Part of a small language model's weights.
Architecture: LayerNorm before each block, biases.
Training: a variant of Muon for these matrices, 196M tokens.
Each number is 500 + 50 x the weight over its row's rms, rounded and kept within 0 to 999. Layers, rows and columns count from 0. Numbers have three digits each. The size before them is the row's rms in percent of the matrix's.

# layer 11 MLP down, 256x1024, rms 0.0895, rows 214-255, columns 0-63
096:397505460494505477472458504510340512471390461429527541525506538554473454528498571494523496481491564544528434583540530434527537453514570549445485560576490564394538489501498551496489487471556509
100:405460529439412479446515481464513479409444505595456519503411517482489517452576548515517422461493537415549487471533459491507477535507525480471591462522471546642528501498484507569531540488484425
098:573590447515479545528455491467449490586460540530475459493573425551406509513442559525621505458557493516477558569598508456574493445602515407448397499547440482513490502529465471476485497496544527
101:491550464528456526483536545450435496500585510530612552516551584454430422449459522532493459509462581536524415489525524495515551515472555447532499474492471453557596401553473449498436527529625516
111:469473487488511522536554444496440551540449460448449498551434559484460543482558531480504556471468429464539455483451473521508399478591460501394446536441536449406564575443559390418485538412396652
099:463624394505592520497443487574517467632481497413526416457620554554531457553530483390473521502492502597480562476515561548507457425476568501661572423466418410459492574572535459429483551502529435
098:490537422473533467520562466448445528499452512420504457487450542538516520511498426485550447490559514542540459559528460465513444465582478587537493488487565581452469463457521541507428536537506493
099:456513465616502408493448486497526462498507451454460435422537522471570507430515430539475498473557467449409523458498477407441539514566551564486523470544538502509390472503480553465467542488502509
102:513538518464453500423402518571577452549564494475524480488525478480489353483518466560418420551488421552514448466440428494435664478497581478495580437553432529561539438520536493562474547508435493
101:421612392478439471451434501420550489441537453588506458476495502428540494518493502539423447586499506452539447517492472604456567463529402453480545494497476419505445517592430559434430455352537431
098:512534470541598466507559502483375518548531545470450550475509481497590514475482560593537453466493469473463449454556477451516535450476544543611566506421503478547444449444504516480475494585404543
098:597478460537556559503514450442487407515441513564485454475683533383547432544477578536543466517571436558479529476415419513480522469564474423431503549470486489527488502445560596472536505537464408
096:518570483465449596545511575531521500493391589489494457460516392515453509508534493543484574491523485574466441464584407395477473487464445455489442509427482532465543445631558487566639547432526543
098:488550518482596613490490506412616416405541515464447456410472589541542439543525514418538447472566521451499500550548457493494498518477490490546468545418468454512450507565366514513522501496508507
098:533570486478393497559464537503519487459518552375444442486538469522518545525527491460496460537575401515515481532513491436609479602441410528528412543544442527517574606513558575547553597427520460
101:533489510497519394479451485530485573491564547482525535504507470472516478527491590522504515465455637421454520491465477508465516518501442466541565536626489477560549537521495551560524458531551520
103:408550423409521460461528563564470567580455483471396410433460563450600510503541510535399467551578530557473602537427557490464450570524490593498463483591418484421527558499585505477562560472511520
124:456445409490519501479485552540507548468536566430507460496410463428536469477370456459523526464406375464467433555475488508534529492537425500599514487511508482559422487540415566599468466507441381
102:508421481538572505510423505518422584511548538488490524449415552322551531478412517531466461456574552508553549487508533496421524577513483382460398492352448406543521511522536502507541530603482489
099:534547526456486399501498554466449559555496493518522543483541533446489524447526539504500476482528521399529532580457473553502497505519567456542509564484395444536414528572499526554626470525478482
099:447425458514402476543497510644459481493378506454568515521483393381531518492480491481424532466518514466511487474536483456499460474543471460472511509470474628426553634575468479554470522571427548
101:523440571561445483474420511517517494524511469512410518553541568474477481519415443542461435399546447480501517534465518427550506445471421469482473527499444446493557546464488519441498542464556508
105:498502587525483536495470447547469418546526447515459548567413513471516505489512459466450510450523389456512572554455457455437498509527523464501534458548396446451569482506545548498427435555496350
100:464623472412428471504467535487478452458573473489458472508448499433469468494547511469545528577522506465479484452440560483549510534624568474547560449529454512459442494461494472574459521534522562
100:554454485458434483414519493560456521350538439411475488466428398506466456521485474458429491424508442502439485459533514563577461498465451483540477427532432495510487440516484550439495480672474439
098:503412544498540508446527426440464472517515400568463428444479507433455507557503472535466594501515502489421549531518442536553555474433444542464554506448454481456487483538641549515549542524576473
103:510527501444623467429546588511526504576541542549492532431619547469521553526558548448550471484544526498571562427482456490534506495516463523478477502479493558516506520582530536499523415530434492
103:532432542545536515453404558577489614537456495486559501477511472617506490510514413510444490499465493525531536489421501462494439600479439473504496468501551440533443558524545409461513510574534592
096:559475415434548526585577543448480461579507501540530463506450465542535398390426497533497410423555491588518496479450525497429510567411509572459479509486533516554526439483520403526476438500499445
100:599436475461561478460458426530530550510546463547487522489460580567516403483427542470501542458455493491504447488489581500452445495569496465425647544484518539519534502543564569501473558495569537
101:444521538554450474576520494515483482444464515436541456543450525393418497478545466469571508555479478532471544519529531503511581413583453443450458391563390564466511364565537525580495489493564502
107:488494464495509570536451457544589531434518534557590460421498488464459454614550571609487488520511543438514499451507500568446549571574483438553485457481464525497446496432507488508500491530576491
095:586454494574388530556524505521521475363523530562578466383584509569519523416439461457565470479521540472487423480507527483460511494501453497493447527451531521466524378484438453452471475480466560
097:532486485481493492561448552532473506482502540522495588531491505541582445572552466406421506547484512491454448580441624493587467459554504482489498524426400463516389503453502480615475475535402497
095:512507514515453564524501518475390554451481497499442525506509530525486512440524564571497518532528507590537567532553410518519537514520535454539530530585478501505547486495554566441483491478476521
100:524476554514605498465508432461476494518604389394528542461486415552501505540479559479418467566498511432506535495476569521623459431475499521575536544564474517477501591430479487521543538507562459
103:553480484481592478519395434439646485491471484481569485480513556537414589469419432587549516543466415474540451409496479548523530514543436507532483472527494491547462589528512423467548516615538537
101:569451497481481427475517401472453497519459617530518454447442409603488581479538453424449440453501561363497453558464460488487536556465485501502495481468488518479524536455506614454519599514506473
100:404512475426535427501523467528523508432484522470462478536443573606542475539569495483446426468481522477536499459568551602510561447484540470444453502483509555509516525561542429551567381585523480
103:499443542475547462521491529400525524454514436482403466454510573472469457545500561471510489412492475459502467461528554530586425485515407548514488532542483449470391499552380520550523567501485493
098:489507526511514439481541467545478474455459563513443523544431488519499473526589542469503434512437521545494576551518513497539459562533548454491511506481414398476482573564505527556524522493466472
098:488488449396499473429503497510516617431466571467556527562542458427500561532422554392480487506475406473453567459628500532510499554460477522518527555492449490435474562547558518431693536472530573